Weights of a small GPT-style language model, trained from scratch on English Wikipedia: 548M tokens.
Each number is 128 + 24 x the weight over the matrix's rms, rounded and kept within 0 to 255. Layers, rows and columns count from 0.

# layer 2 MLP down (transposed), 1792x448, rms 0.0144, rows 317-337, columns 224-335
[[ 95 127 118 114 166 127 126  97 126 119 146 118 124 120 146 117 158 140 117 150 101 144 135 119 121 156 139 133  84 108 109 133  84 131 145 116 126  96 102 133 148 175  75 125 126 108 102 152 126 110 126 115 141 150 115 123  88 123 129  96  81 105 149 115 141 132  96  87 160 117 130 125 129 133 113 147 134 177 129 117 127 158  94 126  91 133 126 136 107 122 110 105 113  89 162 181 125 126 119 109 133 119  94 125 130 171  91 118 122 138 100 140]
 [123 107 118 133 183 122  90 141 103 113 105 126 155 137 132 125 159 124 143 160 181 193  84 121 128 120  79 161 135 164 178 129 121 177 126 134 123 142 113  85 109 122 128 159 131 170 106 113  98 119 107 142 116 127 144 145 154  86 116 115 128 114 173  84  84 161  78 114 123  90 133 121 153 118 135 100 143 115 104 104 121 113 133 103 132 119 120 153 140 179  99 142 160 106 165 130 169 118 122  84  98 103 107 142 137  95 123 101 127 114  75 162]
 [171 115 120 111 128 117 121 106 105 134 121 151 123 134 126 138  91 154 110 113 194 123 190 109 124  96 164 104 117 144 165 134 114 126 124 113 145 144 113 122 141  96 121  96 126 159 115 131 132 133 151 116 141 150 148 130 147 154 141 167 129 145 129  99  83 130 171 166 102 109 134 152 134 140 157 190  86 173 150 151 164 147 138 120 126 111 168 111 116 138 146 115  99 161 140 132 144 139 137  81  97  92 141 124 154  96 132 105 157 130  92 145]
 [136 101 119 100 128 137 131 147 124 129 134 114  96 139 119 124  94 139 128 128  93 150 105 141 129 123  90 128 159 125 124 127 137 141 131 123 124  95  95 127 138 132 142  99 116  98 127 149 158 120 116 125 144 153 123  93 151 109 127 109  54 198  94 125 132 159 127  90 166 120 118 133 142 137 140 111 144 127 158 145 176 128  86 137 138 103 110 124 106 160 144 164 144 124 160 111 145  92 183 124 117 129 140 144 143 141 136  92 125 107 147 148]
 [167 133 117 148 139 131 103 145 167 120 134 127 135 159 148 104 108 126 129 121 130 121 131 119 136 129 157 165 125 101 145 164 146 156 146  91 112 125 140 127 118 109 125 129 108 130 133 130 118 130 117 159  84 123 124 121 169 123 141 114 182 115  97 118 104 117 130 143  91 115 136 132 150  95 119 117 190 126 105 118 167 128 114 124 133  98 136 120 117 135 110 149  97 112 116 142 152 143 153 102 106 143 126 118  91 179 137 135 112 157 111 142]
 [140 137 171 141 139 119 135 118 102 123 111 144  87 158 141 119 136  84 170 161  99  95 117 125 117  98 156 109 142 136 123 155 106 112 139 130 104 138  99 149 116 103 169 114 139 106 129 127 146 167 159 127 121 119 135 126 102 103 172 127 108 132 112 140 152 101 126 160  86 135 115 127 193 152  98 129 139 126 132 136 131 164 161 125 112  92 148  80 128 146 131 164 126 124 129 112 120 127 165 122 149 141 118 147 118 150 123 150 124 114 137 137]
 [151 137 111 156 150 105 140 166 118 136 130 132 195  95  93 118 111 120  83 124 168 134 116 151  97 124 105 124 130 107 111 118 132 115 115 146  84 116 139 113 144 140 118 167 107 152 129 137 123 130 127 140 132 144 116 118 161 128 121  87 102 105 116 155 118 124 134 133 123 113 131 132 116 132  95 141 109 158 137 144 155 108  99 131 105 105 141  94 131  82 158  93  94 144 155 135 126 132 174 131 143 111 108 118 119 129 111 119 139 142  88 142]
 [131  97 106 127 155 102 138 113 183 128  95 113 153 131 158 125 129 172 168 147 157 131 100 109 114 117 122 146  93  85 132 102 166 114 156 114 137 175 142 141 111 167 118  36 167 153 137 132 102 113 107 118 104 149 133 155 135 138 114 102 127 140  95 151 153 124  86  89 113 134 186 130  83  99 130 143 113 145 128 151 155  88 101 123 126 147 119 121  94  87 161 145 150 190 204 131 111 122 104 124 127 153 131 139 123 114  96  90 111 100 106  94]
 [ 94 115  96 123 135 106 130 114 176 103 125  96 139 184 183 134 112  96 115 135 118 166  98  88 157 159 128 168 105 142 104 183 150 118 110 105 108 127 104 159 170  94 122 121 110  88 145 137 182 144 146 119 112 118 102 118 155 133 141 145 101 121 158  80 163 118 121 129  94 125 131 135  95 120 162 157 111 122 124 150 156 113 143 160 161 115 155 137 150 148 165 117 144 160  94 104 101 110 173 115 140 131 145 131 163 126 100 128 128 111  75 114]
 [121 135 161 138 168  96 144 140 116  99 139 105 115  98 158 118  91 108 123 167 170 146  69 149 145 119  86 133 166 106  64 100 100 116  88 130 123 145  90 132 138 121 165 146 126 196 118 134 150 105 109  90 120 123 121 135 131 105 122 155 133 115 157  83 107 104 191 115 150 117  79 141 134 139  98 147 191 174  83 118 170 140 114 126 127 111 127 140 110 119 140 147 118  89 129  91 131 129 146 157 141 130  86  70 115 154 159 117 104 143 148 133]
 [148 139 159 119 155 141 134 115 142 125 120  84 129 146 126 159 133 147 118 113 143 154 127 122 102  83 122 100  57 147 159 132 126 154 137 138 116 144 171 115  82 142 119 133 120 164 182 119 134 119 138  79 153 141 113 148 132 116 147 169 130 142  79 144 117 153 114 114 131  77 167 106 181 126 163 143 155  92 130 110 141 150 100 104 113  83 143 138 101 139 139 136 140  82  96 103 123 143 129 171 155 151 129 153 127 120 134 133 136 101  97 147]
 [140 138 122 154  92 144 136 108 181 128 149 152 131 131 160 140 127 121 118 100 135 129 147 101 119 139 133 118 128 109 121 108  93 141 147 119 154 164 155 105 129 120 112 117 111 125 171 144 134 131 145 134 149 125 147 111 143 138 137 159 121 139 119 112 150 144 112 102 145 130 144 121 116 143 124 102 131 132 152  89 112 122 148 137 122 116 120 145 147 124 143 138 153 123 132 107 152 127 129 117 158 115 121 133 153 157 101 108  81 114 114 106]
 [165 116 110  75 186 124 164 109 150 129 146  82 118 118 152 163 148 101 129 119 126 136 139 151  74  77 104 105  88 121 156 145 117 157 134 114 115 160 117 122 125 138 148 107 125 135 121 125 106 112 104 167  92 113 117 113 107 160 111 115  88  66 118 130 123 111 163  88  81 164 113 121 181 152 125 117 148  86 161 131 114  91 128 132 173 119 136 135 133 180 137 128  96  91 121  93 121 145 114 172 125 146 150 140 128 127  80  93 128 116 109 144]
 [127 121 109 118 148 130 113 125 129 145 122 149 107 134 121 135 119 137 100 139 146 125 138 123  99 120 147 107 165 167 112 109 156 118 157 112 127 131 156  96 105 115  81 131 137 129 121 127 179  90 111 124 140 135 118 131 155 181 134 129 127  99 124 134 136 127 138  90 120  83 133 143 157 152  86 106 124 140 128 130 137 117 137 147 114 110 120 123 132 137 103 126 143 125 161 155 140 180 126 136  82 147 154 130 112 149 129 129 110 108  91 112]
 [117 153 136 168 163  63 170 118 122 117 147 116 168 145 114 147 151 181  92 145  96 149 128 111 147  73 136 119 136 115 102 135 170 132 132 132 166 159 131  86 104 103 147 122 116 141 116 106 119 128 160 171 152 134  99 118 127 148 152 124 130 153 120 141  94 134 161 134 139 131  80 166 181  92  85  81 159 117 103  91 143 144 114 175 114 113 150 169 127 134 129 171 121 137 154 146 135 124 101 163 157 102 118 118 127 150  54 131  99 148  80 122]
 [150 124 147 120 175 137 119 117 132 148 121 151 128 137 151 164 143 145 125 107 148 153 104 133 128 120 143 142 135 123 118 134 134 121 168 128 156 129 132 135 123 118 129 134 139 147 156 157 128 132 143 134 127 112 135 131 152 123 140 119 107  97 117 116 120 139 106 108 103 104 157 141 142 158  97 137 154 139 130 138 107  78 116 137 113 127 119 140 139 151 103 157 108 112 136 133 133 111 105 142 131 140 128 122 132 117 122 103 169 116 137 123]
 [135 163 119 129 149  89 110 104  89 105  96 146 101 137 127 124 189 114 156 135 125 109 132 131 128 164 106 142 153 168 115 164 134 110 130 103 123 157 136  92 124 155 110 123 136 152  99 138 113 145 114 143 137 142 148 158 166 113 120  68  98 136 128 105 126 101 114 153 134 119 112 121 140 107 188 135 157 127 155 143 110  93  94 129  85 111  86 128  83 124 137 165 108 120 140 179 106 109  95 158 115  97 121 106 158 105  94  72 113 114 105 155]
 [138 103 152  77 158 129 140 117 103 114 121 120 130 128 141 124 144 123 121 158 163 142 139 137 120 158 130 143 132 111 156 120 174 137 109 120 145 167 156  93 109 129 137 123 101 145 167 154 144 123 104 132 131 158 148 160 167  71 114 125 135 116 115 150 154 106 147  85  98 102 115 153 104 132 133 147 158 102 130 134 163 114 130 141  72 149 130 151 125 130 137 132 122 150 122  66 149 142 118 126 144  97 130 119 115 114 157 138 151 115 139 153]
 [119 102 142 143 168  97 117  57 113 137 154  59 132  73 103 109 111 127  78  82 160 156 148  90 131 111 102 127  98 150 103 172 129 140  78 109 153 137  71 103 110 113 144 139  72  87 114 117  52 132 150 129 131 132 111 120 132 158 159 144 117 167 146 144 104 119  56 104  81 112 127 117  93  88 224 115  95 120 146 118 152 136  84 114 165 119 125 134 133  99 136 110 106 118 120 154 116 144 139 126 179 120  94 177 122 130 132 131 131 129 103 116]
 [117 165 169 114 125 128  87  90 129 158 163 132 115 166 112  96 196 117 106  61 176 122 166 120  69 117 133 127 128 132 137 108 124  95 133 171 118 112  66 122  92 144 129 139 181  93 145 102 109  73 133  98 138  87 149 159 144 169 101 122 119 105  86 136 136 153 156 127 122 130 147 118 134 122 141 110 156 104  99 142 113 180 112 155 136 117 128  94 114 191 114 161 138 153 127  56 144 128 116 132 145 126 141 110 130 131 162  86 154 138 146 229]
 [127 138 124 107 102 149 110  90 149  95 143 139 104 119  88 164 119 171 118 124  89  88 133 144 117 120 175 138 107 121 137 117 165 105 126 166 146 111 160 111 119 160 145 192 120 152 142 150 145 172 115 144 131 160 164 104  99 166 144 115  75 123 142 117  96 135 131 146 110  72 150 123 134 116 103 108 116 175 127 132 144 107 161 130 148 169 113 159 143 160 165 136 139 110 128 159 120 105 165 103 155 152 137  78 128 113 133 154 157 114 100 177]]
# layer 2 MLP gate, 1792x448, rms 0.0254, rows 318-338, columns 224-335
[[121 120 152 125 116 169  91 116 142 126 112  74 168 182  89 178  88 158 119 137 171 149 119 119 114 124 171 131 109 136 152 160 133 111 149 110 165 148 142 145 159 112 108 128 134 134 130 177 130 143 137 132 166 122 170 100 163 143 172 132 137 106 129  75 122 153 119 110 117  95 136 157 122 127 144 126 123 137 188 134 134 134 125  86 145 115 129 117  83 161 114 152 106 111 147 149 142 139 105 115 109 140 128 131 119 117 134 132 127  95 106 141]
 [129 118 157 119 140 144  87 115 129 117 144 154  90 169 134 120 108 121 121 153 145 114 109  84 122 157 162 138 146 110 105  85 140  81 124 139 141 135  82 154 126 157 114  87 140 123  79 159 103  96 163 131 111 115 122 157 155 180 143 143 151 143 156 142 134  79  74 147 109 125 139 160 136 170 111 108 121 142  99 143  76 164 129  87 156 131 159 129 123 140 140 120  91 100 122 112 106  98  95 120 144  96 101 167 169 114 109 107 159 157 104 121]
 [134 155 131 113 154 109  88  71 125 126 117 147 141  94 171  93 134 166 153 120 121 132  95 113 143 156 177 127 140  97 128 122 150 169 167  86  95 164  98  96 117 159 114  89 132 113 123 124 129 114 141  87 138 124 130 143 167 119 137 125 132 100 107 101  92 164  92 122 129 112 115 155 154 132 139 140 161 144 150 168 137 130 132 108  95 144 176 154 132 136 126 128  69 109 143 104 134 121 122 142 131  86 147  98 134 118 112 118 144  99 111 126]
 [112 158 135 147 128 149 143  93 119 146 132 105 163 104 136 134 159 124 119 145 140 133 102 115 139  95 152 113 121 139 121 138 159 169 124 138 100 150 137 138 106 112 184 118  88 141 136 124 179 181 127 169 136  97  86 135 118 151  87 158 117  82 145 128 144 150 146 110 152 146 133  92 144 134  99 105  94 130 171 116 126 101 132  84 165  86 141 163 165 134 152 109 147 155 148 121 159 151 131 114 132 127 131 139 123 102 143 107 121 164 102 163]
 [142 131 113 152 125 128 124 123 150 131 146 132 144 114 151 130 166 190 141 143 129 178 120 101 168 149 118 129 128 119 129 127 141 103 152 105  94 158 119 134 125 156 109 127 137 132 152 104 139 110 124 118 121 163 147 125 163 133 126 127 123  88 119  92 150 128 158 119 105 133 104 182 181 102 130 143 124 139 109 134 143 105 117  88 175 137 110 176 127 103 144 151 125 132  91 114 105 140 118 149 103 155 133 185 173 127 112 117 125 149 164 122]
 [121 127 124 153 118 106  62 140 105 146 141 171  79 138 141 123 141 129 127 143 104 132 118 115 154 156 139  99  99 131 168 151 101 129 120 117 109 152 140  96 101 182 152  99 104 109 161 145 138 132 104 103 181 116 112 127 112 152 142 165 119  88 177  62 131 153  82 147 147  76 146 135 143 167 138 101 157  95 129 135  67 169 135 154 130 131 157  98 145 137 143 129 112 163 199 141  90 129 162  89 110 142  91 109 112 146 146 100 116 164 134  94]
 [158 102 144 158 135 116 160 123 107 139 174 125 167 161 110 112 137 145 101 110 136  73 142  97 133 153  83 142 142 116 123 122 114 151 108 153  91 184 106 119 103 119 162 103 125 155 155 148 124 111 134  83  98 109 117 123  76 124  98  99 136 127 132  62 126 142 132 160 103 146 142 131 157 116 159 208 165 127 128 125 136 130 123 122 128 126 116 123 143 143 127  99 143 108 119 114 108  93 118 148 124 161 126 138 142 166 132 125 110 126 146 146]
 [135 131 112  96 159 114  78 141 127 194 117 126 132  95 110  72 126 136 137 123 115 129 141 180 119 128 140  87 117 149 148 124 111 128 154 128 120 180 167 137 137 127 119  97 129 167 116 149 133 159 127 142 165 126 151 163 124 129 112  83  69 144 104 116 148 150 120 147  91 119 173 106 108 120  92 115 134 100 145 133 129 117 137 115 111  72 144 100 160 105 143 144 100 147 162 127 158 106 144 150 113 118  77 117 134 101 136 160 121 116 132 145]
 [152 167 125 115  86 132 169 106 117 114 123 137 126 111 162 146 101 170 129 144 129 153 116 135  84 101 144 124 106 105 163 114  81 161 136 124 105 146 109 112 154 101 144 152 105 103 159 165 105  80 143 120 130 123 155 174 126 134 147  83 138 128 122 148 152 114 150 164 125 117 156 113 107 122 149 123 142 104 127 111 177  80 168 120 123 169 155 142 116 105 135 127 146 122  69 123 138 147 135 137 177 144 128 100 105 161 121 111  93 165 123 139]
 [107 165  88 101 106 139 109 127 140 127 142 148 116 146 143  79 145 138 113 127 151 172 138 140  95 124 128 139 147  75 147 142 129 103 154 110 107 134 126 144 135 100 119 120 138  98 125 135 134 120  95 130 124 155 135 103 155  69 134  83  91 154 142 144 160 123 154 101 111 132 133 190 147 143 128 167 122 104 115 115 109 105 185 100 138 116 154 142 121 104 127 155  80 162 109 132 164 141 130 130  90 122  86 133 108 116 172 124 143 114 139 159]
 [102 129 154 171 119 161 114 113 181 122 114 110 106 121 176 136 142  97  99 154 103 125 154 129 104 130  98 145 109 106 111 135 111 129 145 126  88 113 104 100 108 112 133 134 127 130 117 116 140 168 159 165 140 109 152 144 129 106 139 153 147 119 154 110  91 124 109 130 130 130 138 158 105 162 100 120  91 153 163 171 130 141  92 141 135 132 156 126  93 102 141 145 144 110 127  95 144 152  93 127 191  88 164  82 172 144 131 172 170 131 124 103]
 [157 103 159 108 137 127 138  87 106 104 122  92 169 104 100 102 132 101  98 166  98 117 128 105 159  90 133 153 130  97  91  91 129 181 127 137  90 148 129 130 143 136 104 133 123 124  86 109 127 136 116 144 113 138 143 120 122 123 161 161 150 110 110 168 105  87 163 116 149 121 117 126 163 122 117 158 161 170 135 108  75 122 131 126 101 144 152 132 158 147 151 124 127 120 124 111  94  86 170 135 139 139 137 138 160  86 124 176 160 124 103 140]
 [ 95 126 159 174  90  56  75 115 174 157 148 108 129  91 125 151 144 142  99  97 109 131 151 143 128 112 105 160 109 117 156 117 132 156 139 139 130 143 134 130 162 123 150 159 121 126 100 108 121 129 175 124 161 112 118 145 191 137 130  90 135 142 135 125 153 179  77 140  92 150 151 171 128 148 121 140 109 141 110 137 129 142  89 126 132 155 132 107  86 104 165 164 121 134 110 120 128 136  99 106 133 141 136 142 148 148 149 182 126  85 140 104]
 [104 127 138 129 135 100 110 131 127 143 144 118 139 143 103 160 140 122 162 112 121 119 152 153 105 134 116 120 134 118 139 203 115 122 109 104 126  82 140  84 141 151 131  91 125 149 132 110 127 113 157 110 119 150 117 104  97 148 134 108 152 115 117 135 120 132 139 142 102 125 123 145 158 118 148 109 136 147 141 134  93 129 112  82 138 131 140 135 140 158 168 129  85 142 132 157  94 128 118 137 125 112  76 167 124 128 100 144 144 117  96 146]
 [124 152 150 126 125 111 115 164 101 117 127 134 127 154 139 107 134  83 109 147 119 116 131 112 109 135 118 145 107 128 135 107  97 141  84 109 140 126  60 168 141  93  96 134 126 126 121 144 128 154 132  99 143 101 127  83 124 159 152 110 133 171 134 162 164 165 112 109 175 141 126 142 109 110 124 142  89 156 132 126 118 159 158 107 108 166 152 137 145 132  91 151 132  98 106 122 112 176 146 118 108 137 118 147 157 123 123 154 107 131 119 103]
 [160 109 139 101 109  61 105 120 132 129 149 151 176 145 126 162 146 116 173 147 131 143 134 123 123 177 146 106  72 157 180 144 131 109 160 158 106 144 104 147 147 137 114 129 120 135  86  78 134 148 150  81 144 114 107 160  96 101 141 144 111  99 102 132 171 107 110 118 109 119 172  96 147 121 135  90 122 121 152 128 104 123 130 103 145 105 103 175  96 122 136 177 121 137 139 131 110 128  84  99  97 100 108 137 100  92 109 110 149 121 121 105]
 [134 130  95 114 116  96  97 141 115 159 116 164 122 126 122 163 119 162 141  97  94 108 168 123 181  94 109  78 120 141 157 154 147 148 113 178 147 116 105 120 135  79 152 102 136 138 164 134 120 179 131 102 151 138 102 131 105 133  78 148 219 113 169  71 129 142 150 135 141 117 115  79 143 154 125 147 142 118 162 154 115 119 145  93 147 105  64 137 141 159  77  95  78 129 160 139 121 166 133 106 142 123 127 131 142  94 110 132 134 117 161 117]
 [109 114 106 110 152 107 164 102 161 141 126 105 151 125 122 163 134 130 104 136 173  95 149 145  98 128 144 122 145 172  87 102 119 111 100 161  92 134 113 137 141 141 125  73 125 111 147 124 162 138 143 138 149  94 154 148 131 129 141 147 124 145 127 110 126 125 138 110  92 163 141  98 103 101 163 123 128  96 160 113 115 165 154 175 107 148 132 112  98 116  95 132 100 155 151 118 108 160 136 155 164 103 130 118 125 149 141 115 123 118 139 115]
 [127 152 121 149 152  83 171 103 156 164 123 158 107 119 133 115 137 112 108  82 108 105 124 101 144 114  87 100 155 105 109 173 219 122 127 109 110 126 104 130 141 185 170 107 124  81 142  89 114  99 161 160 114 163 150 135 152 191 159 103 150 100 125 153 122 135  92 108  81 165 115 102 157 135  80 133 132 140 160 143 137 150 118 119 139 115 122 148 137 112 149 152 115 168 118 130 117 104 117  91 144 115  95 133 106 109 107 107 115 116 127 121]
 [133 130 133  79 129 110  71 118 125 125 107 144 138 117 118 104 102 121 118 151 141 134 138 156 181  82 129 136 125 130 113 112 120 114 129 173  92 192 127 201 130  94 156 108 149 132  74 162 125  94  99 119 165 145  83 172 181 155 192 141 125 131 133 169 107 124  99 121  93 151 156  98 121 151 142 150 146 107 139 134 111 143 151 158 121 119  93 117 134 129  91 133 151 133  79 122 165 123 137 130 137 142 110 181 146 113 147  95 124 130 146 115]
 [116 157 101 155 171  74 112 145 124 133 140  80 156 118 125  94 121 151 105 121 122 119 151 109  94  95 159 122 153 151 144 134 117 137 142 108 134 132 146 118 119  94 142 110 129 166 100 117 128 153 149  96 127 123 103 110 121 108 137 124 137 162 101 161 125  87 137 125  97 185 144 118 133 122 153 144 127 122 158 119 123 115  94 120 150 145 131  99 159 165 115 135 136 147 118 112 148  87 138 151 135 125 107 137 138 132 163 136 117 129 177 143]]
# layer 2 MLP up, 1792x448, rms 0.0247, rows 318-337, columns 224-335
[[137 121 140 135  78 165 126 129 120 111 146 117 134 103 118 122 129 150 133 128 105 126  72 133 142 150 161 109 154 145 126 125 143 147 128 120 136 109 100 167 101  86 136 115 136 120 125 115 161 168 108 139 118 116 142 159 110 155  79 146 143 147 116 137 143 101 172 158 120 139 111 122 123 135 113  89 129  93 137 102 146 163 153 115 151 125 128 131 170 144 119 119 139 105 116 124 113 155  84 133 159 133 147 135 141  99 162 128  77 152 140 142]
 [125 142 170 133 129 154 133 134 127 128 138 122 115 155 155 133 161 158 127 153 133 118  65  94 144 129 119 116 107  91  97 157 124  79 118  87 124  95 101 120 121 156 120 114  97 122 140 137 114 112 151 117 119 114 114 172 126 140 160 122 150  68 128 101 147 161  94 124 129 132 141 122 135 135 102 144 180 115 108  89 162 135 171 158 132 135  92 123 134 134 102 100 140 141 140 153 106 153 130 151 166 156 106 146 112 112  97 129 118 133  85 137]
 [139 130 123 146 155  98 104 101 140 104 136 107 161  98 112 136 119  92 137 119  93 123  94 128  81 134 144 155 117 144 133 116 160 126 131 117 151 140 120 112 103 147 158 102 142 151 122 106  89  99 143 118 113 157 143 152 149 128 122 114 109 135  97 141  87 146 110 159 109 145 136 124 133 112 127 118 127 131 105 129  99 122 145 129 152 150 146 150 101 138 181  85 108 115 135 124  93 103 140 131 122 134 121 128  89 139 142 140 118 147 136 117]
 [ 94 127 168 111 174 144 143 145 139 134 133 125 124 121 103 135 123 113 128 108 142 126 104 155 143 101 132 105 129 146 133 116 120 100 147 148 138 121 124 145 133 133 143 114 110 163 135 122 156 148 142 117 161  93 104 148  79 168 124 151 132 142 167 108 124 120 112 104 152 147 102 139 160 147  76 126 112 145 151 151 131 134 103 100 122 121  95 122 170 129 122 142 134 143 142 117 127 150 140 131 152  97 144 120 103  97  89 121 114 117 116 127]
 [117 117 154 115 139 145  90 153 131  99 114 119 117 114 119 160 151 116  93 132  97 139 116 164 126 127 147 106  97 159  93 155 143 117 119 118 131 107 126 153 103 166 150 101 120 162 137 133 154 115 146 143  78 114 109 126 141 107 133  96 122 151 134 115 121 136 152 137 113 111 120 133 111 141 107 107  67 123 143 111 109 112 108 105  79 115 126 128 151 167 136 130 116 124 110 130 161  82 140 118 158 164 143 112  94 146 147 136  86 107 102 129]
 [145 155 113  83 139 108 170 122 160 111 138  92 129 145 119 171 102 151 112 121 164 135 170 171 161 146 130 131 139 117 156  91 113 121 130 118 158 110 126 155 110  80  99 143 151 101 130 114 113 107 159 126 134 145 109 127 145 110 123 143 137 157 132 151 113 136 154  83  85 146 124 104 149 122 136 112 123 109 139 164 113 123 201 129 159 116 139 151 151 106 121 139 141 124 103 154 134 177  90 152 125 154 166 133 128 151 158 167 112  52 143 170]
 [121 105 126 128  86 127 185 124 131 131 129 158 119 149  85 115 144 146 122 131 173 123 135 125 144 173 104 111 146 146 132 137 106 104 124 121 113 128 101 131 148 116 143 132 125 124 171 146 122 136 105  94 115 130 140 135  87 114  94 112 118 146 152 125 131 132 149 153 107 134 123 139 121  83 152 176 150 121 109 122 123 124 114 174 143 119 147 126  76 145 144 115 163 103  90 111 126 119 103 192 132 127 127  97 124 167  96 124 120 132 142 154]
 [135 108 160 152 124 119 143 125 158 120 107 130 162 132 148 115 144 111 139 133 151 121 120 136  90 141 142 101 136 120 146 139 130  98  90 119 119  80 130 142 116  90 165 108  75  97 168 148 115 120  83  81 126 105 168 141  95 119 138 125 111 160 116  98 145 119 127 139 131 140 105 146 138 135 109 125 116 151 137  93 117 129 145 138 142 167  90 129 116  96 143 115 140 141 164 158 131  95 150 117 125 131 134 118 150 125  96 114 147 131 139 158]
 [150 129 148 117 146 104 140 137 144 109 150 150 136 113  79 167 137 110 139 128  87 146 137  65 140 156 123  90 124  69 123 140 141  98 118 127 122 158 120 141  94 133 104 107 143 146 118 162 139  95 122 130  94 182 116 126 154 104 121  91 121 117 173 110 107  93 131 135 178 139 170 109 105 123 138 106  79  70  87 133 121 133 107 106 173  96 161  90 101 171 109 125 162 123 125 104 133 177 127 109  96 162 151 119  91 132 109 190 126 168 121 111]
 [120 110 148 142 145  84  97 135 151 142 125 125 170  88  82 105 113 139 129 128 142  89 115 170 186 128 167 128 108 166  99 105 137 118  79 133 152  78 105 119 144 120 129 136 122 102 145 132 118 160  89 126 141 108 108 145 109 130 104 125 131 110 105  86 130 118 156  93  76 154  83 125 120 113 145 133 128 122 114 152 144 135 122 148 126  94 150 158 137 138 139  92 149  91 157 147 142 127 156 109 154 176 133 115  87 139  81 130 129 130 166 146]
 [124 129  99  99 134 100 129 131  76 106 134 161 151 130 118 111 129 152 155 105 122 108  77 119 141 137 201  89 120 157 158 133 113 117 112 143 167 170 156 148 173 160 124 139 149 117 166 141  82  85 102  90 149 166 120  86 105 122  97 139 126 134 118 107 152 127 147 133  92 134 149 153 162 105 157 166 144  77  84  52 147 113 157 108  93 132 131 123 135 136 139 147 133 144 117 146 114 131 163 144  48 111 116 164  78 102  95 131  95 153 132 150]
 [123 139 118 143 133 128 117 156 148 107  98 135 141 126 135 138 148 166 145 159 156 126 103 128 153 142 156 124 116 113 118 124 107 118 164  92  63 108 120 155 135 128 116 130  87 128  94 154 101 136 110 136 153 125 128 159 104  81 173 160 141 130 136 152  97 111 126 123 184 149 110 128 140 122 131 151 162 133  91 109 145 173 129  99  90 150 151 125  99 156 126 135 119 103 110 106 148 103 142 140 133  85 143  92  94  98 153 147 160 138 110 107]
 [145 138  50 126 179 166 147 145  95 107 131 174 145 118 108 120 172 132 177 152 147 133 137 135 133 135 162  81 103 114  94 118 147 131 120 137 135 121 101 152 116 149 105 104 115 151 149 133 117 117 112 130 107 157 103 109  80 149 109 126 164 107 122 150  98 111 175 112 127 148 120  80 144 113 124 139 120 133 101 104 114 128 201 138 133 125 153 151 118 150 117 137 176 122 121 171 149 105 172 148 105 106 130 146  92 143 119  30 111 170 125 185]
 [143 130 152  97  87 164  99 160 128 172 137 137 122 133 130 111 106 139 152 132 108  96 135 141  95 138 155 146 149 147 113 149 122 147  85 130 113 138 106 151 148 105  94 142 116 115 133 169 156  77 140 140 102 141 128 106 119 123 116 145 149 128 149 132 138 126 128 139 106 118 106 125  95 141 145 110 128 112 168 110 102 128 133 131 142 101 119 151 123 143 153 119 151 107 123 140 116 151 105 109 100 128  97 126 139 141 114 149 127 105 142 137]
 [130 155 124 151 124 134 123 158  76 129 132 135 127 145 124 132 144  74 134 145 108 152 141 126 106 110 125 151 137 138 116 147  99 140  97 123 149 120  46 132 139 106  59 134 123 134 144 168 156 163 113  88 127  97 146 129 125 144 129  96 181 143 136 143 155 113 127 146 156 163 135 126 127  98 143  92 103 152 121 113 105 183 108 148 123 174 140 131 128 131 138 172 124 120 114 101 139 133 121 106 100 100 118 129 124 137 130 107 107 138 145 128]
 [105 150  85 100 109 152 113 138 111 153  89 126 130 119 166 133  86 142  88 127 117 146 173 117  86  90 103  80 154 116 133 148 128  73 137 166 144 141 143 179 117 132  84 148 128 102 159  91 134 116 131 114 109 176 129 136 129 147 156  99 127 120 111  68 110 110 125 152 141 129 159  90 125 122 107 155 130 122 106 133 153 108 138  89 115 132 137  90 141 171 148 125 116 129 138 133 142 123 147  66  78 151 151 154 131 137 114 119 128  75 109 111]
 [151  79 110 112 140 101 117 164 129  96 108  91 148 100 145 151 130 158  70  99 125  99  94  84 130 103 152  93 145 150  99 138  80 173  84 117 117 142 116 113 141 146 104  67  99 122 122 168 132  90 110 141 144 158 143 144 131 107 188 138 112  74 122  97 116  74 131 101 135 128 112 181 125 145 147  88 118  89 118 121 148 132 122 144 103 137 127  93 113  91 149  95 118  97 122 114 133 174 136 137 122 116 115 131 157  96 139 103 128 136 135 126]
 [165 110 181 124  97 132 134 180 114 139 121 126 137 133 120 116 103 123 102 134 122  99 168 122 134 126 146 148 118 110 148 120 158  90 156 131 123  87 169 156 149 124  76 151 167 153 143 118 124 110 124 122 117 122  91 135 127 101  83 141 125 161  71 172 123 115 152 148 149 122 156 157 150 149 116 105 130 133 155 131 149 112  92 106 116 144 103 124  83 139 178 171 159 178 163 140 101 147 113  85 103  94 133  90 118 153 160 142 143 138  92 108]
 [125 137 112 105 106 144 127 116 165 103 163 160 120 137 111 107 158 106 150 115 122 131 149 155  79 127 149 111 122 129 139 126 133 145 124  61 132 116 143 120 169 176 100 157 114 120 135 108 113 131 113 154 157  75 142 111 124 139 152 127 152 162 143 146 170 135 147  95 118 155 154 193 151 125 115 122 146 164 108  91 103 102 144 121 128 160 105 130 116  90 145 160 143 126 143 133 100 147 127  56 112 154 123 126 112 117 122 158 120 143 136 145]
 [ 87 154 134 166 116  65 133 114  92  97 102 123 111 104  96 135 129 125 110 141 160 131 120 127 129 116 131 161 144 152 134 129 136 107 121  78 113 136 155 145 102 133 126 106 104 121 158 134 167  95 111 117 142 159 159 155 144  99 105 136 118 158 108 101 145 127 151 119 129 109 127 152 124 122 147 136 161 114 159 140 132 114 115 118 127 105 116 128 121 134 125 140 105 113 125 122 107 152 131 110  92  87 153 189 106 149 123 127 107 130 147 108]]